{
  "head_dim": 64,
  "grad_clip": 1.0,
  "decay_shape": "cos",
  "steps": 4068
}
Each number is 500 + 25 x the weight over its row's rms, rounded and kept within 0 to 999. Layers, rows and columns count from 0. Numbers have three digits each. The size before them is the row's rms in percent of the matrix's.

# o: layer 5 attention output (transposed), 256x192, rms 0.132, rows 238-255, columns 0-47
# v: layer 5 attention value, 256x192, rms 0.148, rows 239-255, columns 0-47
# up: layer 5 MLP up, 576x192, rms 0.183, rows 0-42, columns 0-47
# down: layer 5 MLP down (transposed), 576x192, rms 0.192, rows 0-41, columns 0-47
o238 104:492517541508495493482506527500519503473475457527544488451503487519438470453510494489533500518492452490501482493493465475464496476492505471543483
v239 106:507518544488540517504515472522481488499516487526497490558501476526506519492468506521558483499524515526497519508455470495531513505542535508524447
o239 103:528509474516467552529451504502509484493474506516587539505504487515504456534511482491484473478508531486518492495504509530479477444451471472502550
v240 107:473528504512504476517473473476535483565548517528501538495518501500504507529496521482493517492504522534469483460519540481513489502509553508500508
o240 108:494511472542490489521504463487537486499484563475509507522505484484485520526514541523471471470531525446514507555521492525498480499512438508567490
v241 102:492516488517534531542506567490464525523476494488501462520482493486542499512488497459516498503507475491548539509461457499497552517479495542490486
o241 103:526492532469505501474489501489540493439466461495499511527485477544507497526495468542484553499503512496533487544456518498549489507469488438515488
v242 101:486508507490509473474466501457510464449536459510519464491522493510552510497492514470474484530502515520507507510505488483524494514480475536512481
o242 108:458501510484511494450535506438551459461527561513512541487478524483467491489491446470515546510493446486484536471515490482527526519506502553487510
v243 103:530489494476504499508509439492479472494521457531480516494494517514516501458485444498519505458522493481498490512493510476518447513484458535507509
o243 103:484558498498500528482498497441482481490517506483472494552492517484515440490525491493513515475473489518473452505497522548506497527481540494532530
v244 098:509440516446468480515510487489467509527464500511487489496507486527492478442485514522483529515462512498564494511518487439505528502491513493509501
o244 101:500509472512491522472570521527486547530507504532492513484497505498497501497458456484495491543515518506534519482473525472467506496508507544521482
v245 105:490496494531498480522495485469486530511481507536520534507497539532452534512509544497439510513470463508485445490525539479524519475507488537511494
o245 102:484480513506542483534518515518512486557525522482502495513507487480548519502525491521475560434501508468477431477482491480522514509534499528555537
v246 104:505433529529521495505539532506536524499485466501598527505501523494490476502500498483516524518514483523464481507476488489483478488467488524540468
o246 113:471437496527522468500501555516496483528488496507485485478520488529458529550507538511496458492486516496521490518490501492476530491501470529528486
v247 096:485463494501506473526487523511544475495510506467503514505533524438524504486527489480497511504488487497545500461490488483505492518500506500505498
o247 100:475507559468468496508508531493517496552527495505460472536539497504545488502517484475514532532515554512532490512530452517494500499504506483519511
v248 105:501492470501496528497542558529491493502486543552455493469478509522517475462459513515483499483472491460490449461474525505521507510480503509504527
o248 101:482519491474506492513485513517504478525475502448528540500509542507488503528521500490477498499463532510469488506503500501495559472523529538553453
v249 111:504477523527489453531511466488528492505505462469539478507518498477501557476495523559510506514516562496500483522561530511513475501482535512539480
o249 110:462551494539532502478482504453492494470471539489502513544486530477492473510507474489491456504534503505481467507522469495493477476508509480491513
v250 102:545511510489504497515513513530529500519497528531465527462511494501489500453487525472489483500490507478484502495479522518491516454521511461498526
o250 100:514517479512502518517505510497465517522487468512486504491487511468540448509457452508530496499476523498506555479501493498504501512534534523499501
v251 112:473499488498466455502515492475509528508516484507548598441477495511515516533483494482478458507503468503498517507457476501459509521468456523512527
o251 107:498511471530485504545547488469559477504506485494459490538538492495510514473511482487508516469511486484473521513527493520512470519510481499523462
v252 106:497498509522462469473504514510511468508505539521523518503524496446503566475454514530510476510513512468486510514499500469526492530456491482489472
o252 104:502517512536495479474494523506535488469502496488455523504508525462504484520491517518496513460505496467527477536490479541489522502456476531458501
v253 102:487462471523483514486477507481506484501518493480507476528583447542481496485473538488517530505464508553495495503534480477495519472483504521488442
o253 105:498474466466513506482527528484499476493537571544489518502506493549475483482494466531505486525491502488541479510495504498448500480525461500515502
v254 114:499501484502501473505467469494508443509541478486531453499538525527499469523537496500540509537524471504507490520519500503512542449518514456507506
o254 107:511444547514489509474443509506511531519483555526459497441516488472485508531477522481482497465530495505549429477523490502501475485505478493525507
v255 107:520493519547521534519469519517513512509490492478477535512491515539492534513508509476533501551465524468490514492418502469503502449496490515512503
o255 101:473466482474478497472472434523473519532513450481520517514476481510534527473514533468497506537519454483497519495478478511531533453494488533513531
up0 100:497538549519508532513464524474505482499518490492532496498501508503487463448497485475539499514501488518500473521503497553536445477493497521504526
down0 107:501493500511511509511497525535513503503470458472478488501517524501467480532501530518497480549461461526511528480500474512517477478465519519430514
up1 100:511502466553548516513521497505486490503515519527451518541516481508480463498472518470494509549556502493505486524486510494491481497485516545507504
down1 101:480471489500515486497514495502472479437518538477512509507516500473499480505479479524479501551511496487488495533487492503510549493501537495519471
up2 093:531539510527513516550507497489476493498474505510497520497532464488477476515571527485514435507529492477483484508513523472525492543489509481482514
down2 097:538474545460532492465522500466477544530463495547517447500508486460500499436511515498473468446493452489501541515488515470499496500570525490491518
up3 089:558470482505460519515495515455518491550511528505469486464557537493524476509514494526525526502549480511518481508469497500505525471476518475503496
down3 085:498534531472529500524529493489488512494439468506488532565497518525514487546477500493538470511473535520506505516499479487470498544488510526508532
up4 096:483508505499480466495500519530521513472504512539484530468539507477533517507441470506512502509503515481465479508486505470523531552534542465523439
down4 090:496494495471481494450482495504484521509531488511470479464502501467457503483501486486477531492473460537542527507532529549502487521473502543488500
up5 091:518513470517472503494465507471525501537473507509485494519509475517491489488472467484491518499531466493540490493485490473494535495506521522522556
down5 099:536494520494481532491485500492488486532518442503508487510533506474439503536505525444460496503500492507514546509521522507478497476476493518461519
up6 099:518524504534517504520475511524485457485479422532500508501495505488480491501469507491471519512468463497464492470496490515512512519482496478508462
down6 094:450519539479464485513494501502506499490506486472539497495523528497505499531511462527520476532502464508512537493488459529521491500496539537499528
up7 104:484520513444468513533498537486476525499529497515487500524488458553516492549518462521488435487513483482459485492541469473500475531476486509517525
down7 102:493540490468544481472566489489477536519486454505486509509516519484512442523542530512476473473497528512521532504436506539496507504490454471476506
up8 099:481519519542500485507507466525485530464482508517515552471497534481522495523488519506505529501482501548552470516478528544535508524498512503512486
down8 100:500545463538532536506496534495491499491490492468509532492464498500465499531499532476498495467474506515505493505489496511426467558465505528509503
up9 107:564505537498498482502503558505516495475510493495515518503479491492524490508506452496547446508504544515526488494479485526522522538518503480525487
down9 105:471565510475539488488504505522496541491529514484531467498519509519477513498487509527484477493527561508467496497498476501484518548514482512538463
up10 098:497510528526492470477491524533489547506467476508498483457526518510512502451518488488481499477495495519485486457524542484478506492514478541509471
down10 095:467498544479538501518515501513536506503472512506453499496561485503546508487478490498527472517499524510480545476538515497535508505516487539481516
up11 094:540516528531490520470487473477470507502491497537504460507498517511517482503498506490485504466526473493514512451488488510522500539470519523514503
down11 095:510503481491531496515476530523446451517500521505515475512477543483503514486520497506531514506490463484535449488489477491480525502466504502479479
up12 090:486499507521462447495449467470525482534543444530522492553485474474502526468516505506514466548532514523533499495497487492489484506454502487535528
down12 092:531514505490526535474504489526493518472441538490498473464493560524467506509518520512522555479499509490503468506524511488507486511532500502435488
up13 093:513473511502475499521500539498485500502524498488477499558510491536491493496482493495452492521511495494543519539483458520519482538503421491520497
down13 088:514537490439535504448526488462529515508485454486539475476496494460508469506501528525520481463468478477479489514461488494529541491496517481518504
up14 091:544494496517486518526467501519521535488489487522506469483431504544497451595471526499496562539547461511511517510528533510517528474506484500507488
down14 094:487497498478509521474499502535531502492491496506489494506524466468499458500528457537469500453507483503486480502502482505490481486497488507494523
up15 100:484506441472490463466511506530504512513512467545497480491505492540444486481501518546524476499503470471454511482502513517542489525531527471502507
down15 096:531514552519495562464492507500493511481453535530483470451518502439479534479534533477511535494481521506512489489478540539444456537471473512477490
up16 101:503491476535550497517530487483454484481489483526503493465495467519481501543492494508497548489471490502524494502487513470456455526461499540538536
down16 095:489491505499515500538508537493487482488484471498520504495479516471477494543482506477545490475508480499498512463466445469481514511474535492487535
up17 093:493575456543464542483492479495520517477478516486517501520524528499518509492519533530518474496508520529492496439445528529501499481478498458542536
down17 093:527482523499493475490562462516497524505488463532480509503511508513493545510543486480518531503476474507486499503480514504506487521516530469506499
up18 097:457504507486513503455492525554511503446479494470497508506492515521534508475494524516513529518477500521469498466507529523486484444473480528500534
down18 099:484513564513544509518519485501466541519489541499504469441488504482494496478530483501435558525496505475498507461512484471459473475520491494485540
up19 096:532523487482500523505491535499521534494506513507516514542466470517466545525481462479500525491520497494497487496467522490526507484543471464575516
down19 101:499492479518459523500517466463489466522485524541493515549489448509543512533496542516556481483508480551493480502499476530543490521483517465498486
up20 090:487507506516486515499493524473527481526481492505479469484501469501545498495455518503511519485534512520524489492529461491510545483511488461467510
down20 090:539482503521500479500506508519455456502524526529490476497466456467467484489494500531492494478503520506489488475529505496501503559503521551514510
up21 099:479477467449484493492525536546520516498512494496500523522482534549465519530504510464487480528509493518495474551488486485542531516421509457484503
down21 096:508494530453508519505485529515512481513502495494506505495531510483509520476503501538530531503504504475559506482486534491513506458520518535518496
up22 098:495505500484504484469510505492515514515490475525499509466513500508485487503526470530495510533575461470520478486446484479508511524520522544474502
down22 099:444527501512518513496480515503485524514471523495482499447490534522511499485519535476501469506499482518480476495460537529496501493508474488515484
up23 106:487472528518447496533495524514514523501496509504503486504519512523454451531498522495544489455474516510530514486510510503551521481511471514450524
down23 108:544487458564476520488496493521508467543506471521563465530480526517494524496479474468529508492489551479502513538486517520475557505502495523514480
up24 093:507550513483463475505491530534465539508502477465484474473465556524504496476515480483507491495552455515477530506471480487514493477479455491521578
down24 082:524470493513496472499508485465490492515489492510529459527509472518534522500482551499523458507494515537527524533527559521497497476525481530506482
up25 097:493504495492493492494485525509490530521495490463441500533526472505520490489543485548514519507465470480482455501532493473494496529486496507510514
down25 094:489493511480489505490495487509540540492505498513492500483483548537461505516524505505480513477520475495457478510511474472520482525525486533518507
up26 096:491465477523503490523515478488497478451503505493464508511554574521509486511549492507484493555486483516493464498454505471525513522514467513459501
down26 104:556529510508485541526477499473502519505489486513533517494486519480521499503513443443526500498514492538490497492504489490546458477513495467517488
up27 097:528470523534458495494514499506484492510513513542509531506505467479479496488467492495443524468466529522525528555497528490499510502499489509511540
down27 098:500549519471472522473455481478515496532514497516477524530489516506543460489537535527477457463510512544481490519461513525493508536425458469499503
up28 102:523484480485553547521533511487515506499511528479510512472434528502567464552498537537511470504542519538548502524489503547513474544473509503509500
down28 107:489516500481516525503513526491473457491529474473486487500503516494504506479470534476513429494477467513506499506527498475494474459527510537478509
up29 100:532518533490553525522482526519519464512556550486503494494503505516482467464486471507470471485441501560505488474518507497519475463462503469540528
down29 104:535500507500490486488511544462528506472462507527471510466499501490489526510487536547513570517536487473495532502526547506442501479442509527474496
up30 104:468510465491492491508489508522489492541495512464493524576501501497533514520544475461501501483512528483521508487517460501485480488491499538456444
down30 104:491475504537466556505505525504520524503494483512458509454524510536464518496520461465505508468483483516511489458485524444502471505513525545451480
up31 100:483479441528475519499497489556521499494469505523493509474468524487517530457448497477561436501516514469512469495495475478497502525445552420483541
down31 094:495501475513503469508504488458518537496551527484470480502517528557546521502498547538547491528523495523513480498492488466495490476459486497517476
up32 101:541497509487502512483495508508506523489448473493498557499482446533568492511476483495467471508514520489461504487541462490461469495534496501522476
down32 097:508475497497553478480496482499466522462504484520499516520527499462501541498511455536500522445505491486455531526476536490484501449490446480456514
up33 104:535527484512490514514482527499522520489517515539488541536461471485498485485502511527507515522535494510505512519546502482437536513458533518512514
down33 105:533528511508475499577492481506496469485515509502510501525513488523485508495506493540501510533509500499482475464468533491531485492499476471476540
up34 099:530509526481518500510473444508528506519504475511463527509495515493521506499515504487468503556515488485482497491482485493489515508468521544498486
down34 095:540516533482528519507498517447531530512520546510516490520499501461465483465495544497513500488491483544543478510511484497468435491509508513550497
up35 101:508486449510497465537460477483470483526479535496527488508510472515462532506506492477481486490483471505486475485480479535492529482545523486488465
down35 095:483548562492494520473488490519475518489466510504445563493536484504519527501498487520510493516528511512508464535529461527439465492521493503533507
up36 101:544499520497491459496528502463518551536526489477492522485492487481526440491503480491525479454509497494503511504524521486471490465548484478495506
down36 100:513489532498486479495519501499513571480500525527510512495483492435474464510510506495478437484480518498484527514508504465509544516497529470504497
up37 097:446512534490512551507507487533516485484500519493504486515480474496513484518485483484470507501485505527490480496472510484520478493498540491490506
down37 105:499470503470506537518501510489480536500458513507556488496443433512505503536492499508551504526476548485486519513462488475518488472501555517536489
up38 096:476502505510442474494463506498471518535479483504463549515444500536461491498511536475534473484545557568495525525498495567517519518482493474482469
down38 096:495472526486482478498476485513473494432493523535515509473462475543505473496525483512550436529507499489509482493514475451515502481540492466521466
up39 100:472512495556505509491511517519484531493541482483511511453483521505523469460500498497467506538491482514519491479508515476523454491471495488507519
down39 103:491492521446478505494520495544526513486455509512488564526538483487498510506525512525493542522506509486525506486468484522452490465504482480498520
up40 094:478529472485490498510501529486516484475485497548513521535516507538516509523505557506468516473506550479466533505486497489489543466508496526500509
down40 092:566476468477497485466490506510531534512492477535472475500509503490503529440510526564468506465502448504527510490478517495489519499502473484500505
up41 097:480489440516459454528484510503488505508458531482466491486482521545487487486503501485483471522470474500492489500549468521466534512514515503564490
down41 101:497471515522506542522524474475461538457542538465535501507496494527489510516428489478485501553503480502514470521484482513487558532497483489475523
up42 092:504474496516491485516497469532533508510526546536466478525543471522515493482530460510517484486525542486547503498515517506515497472517504519548518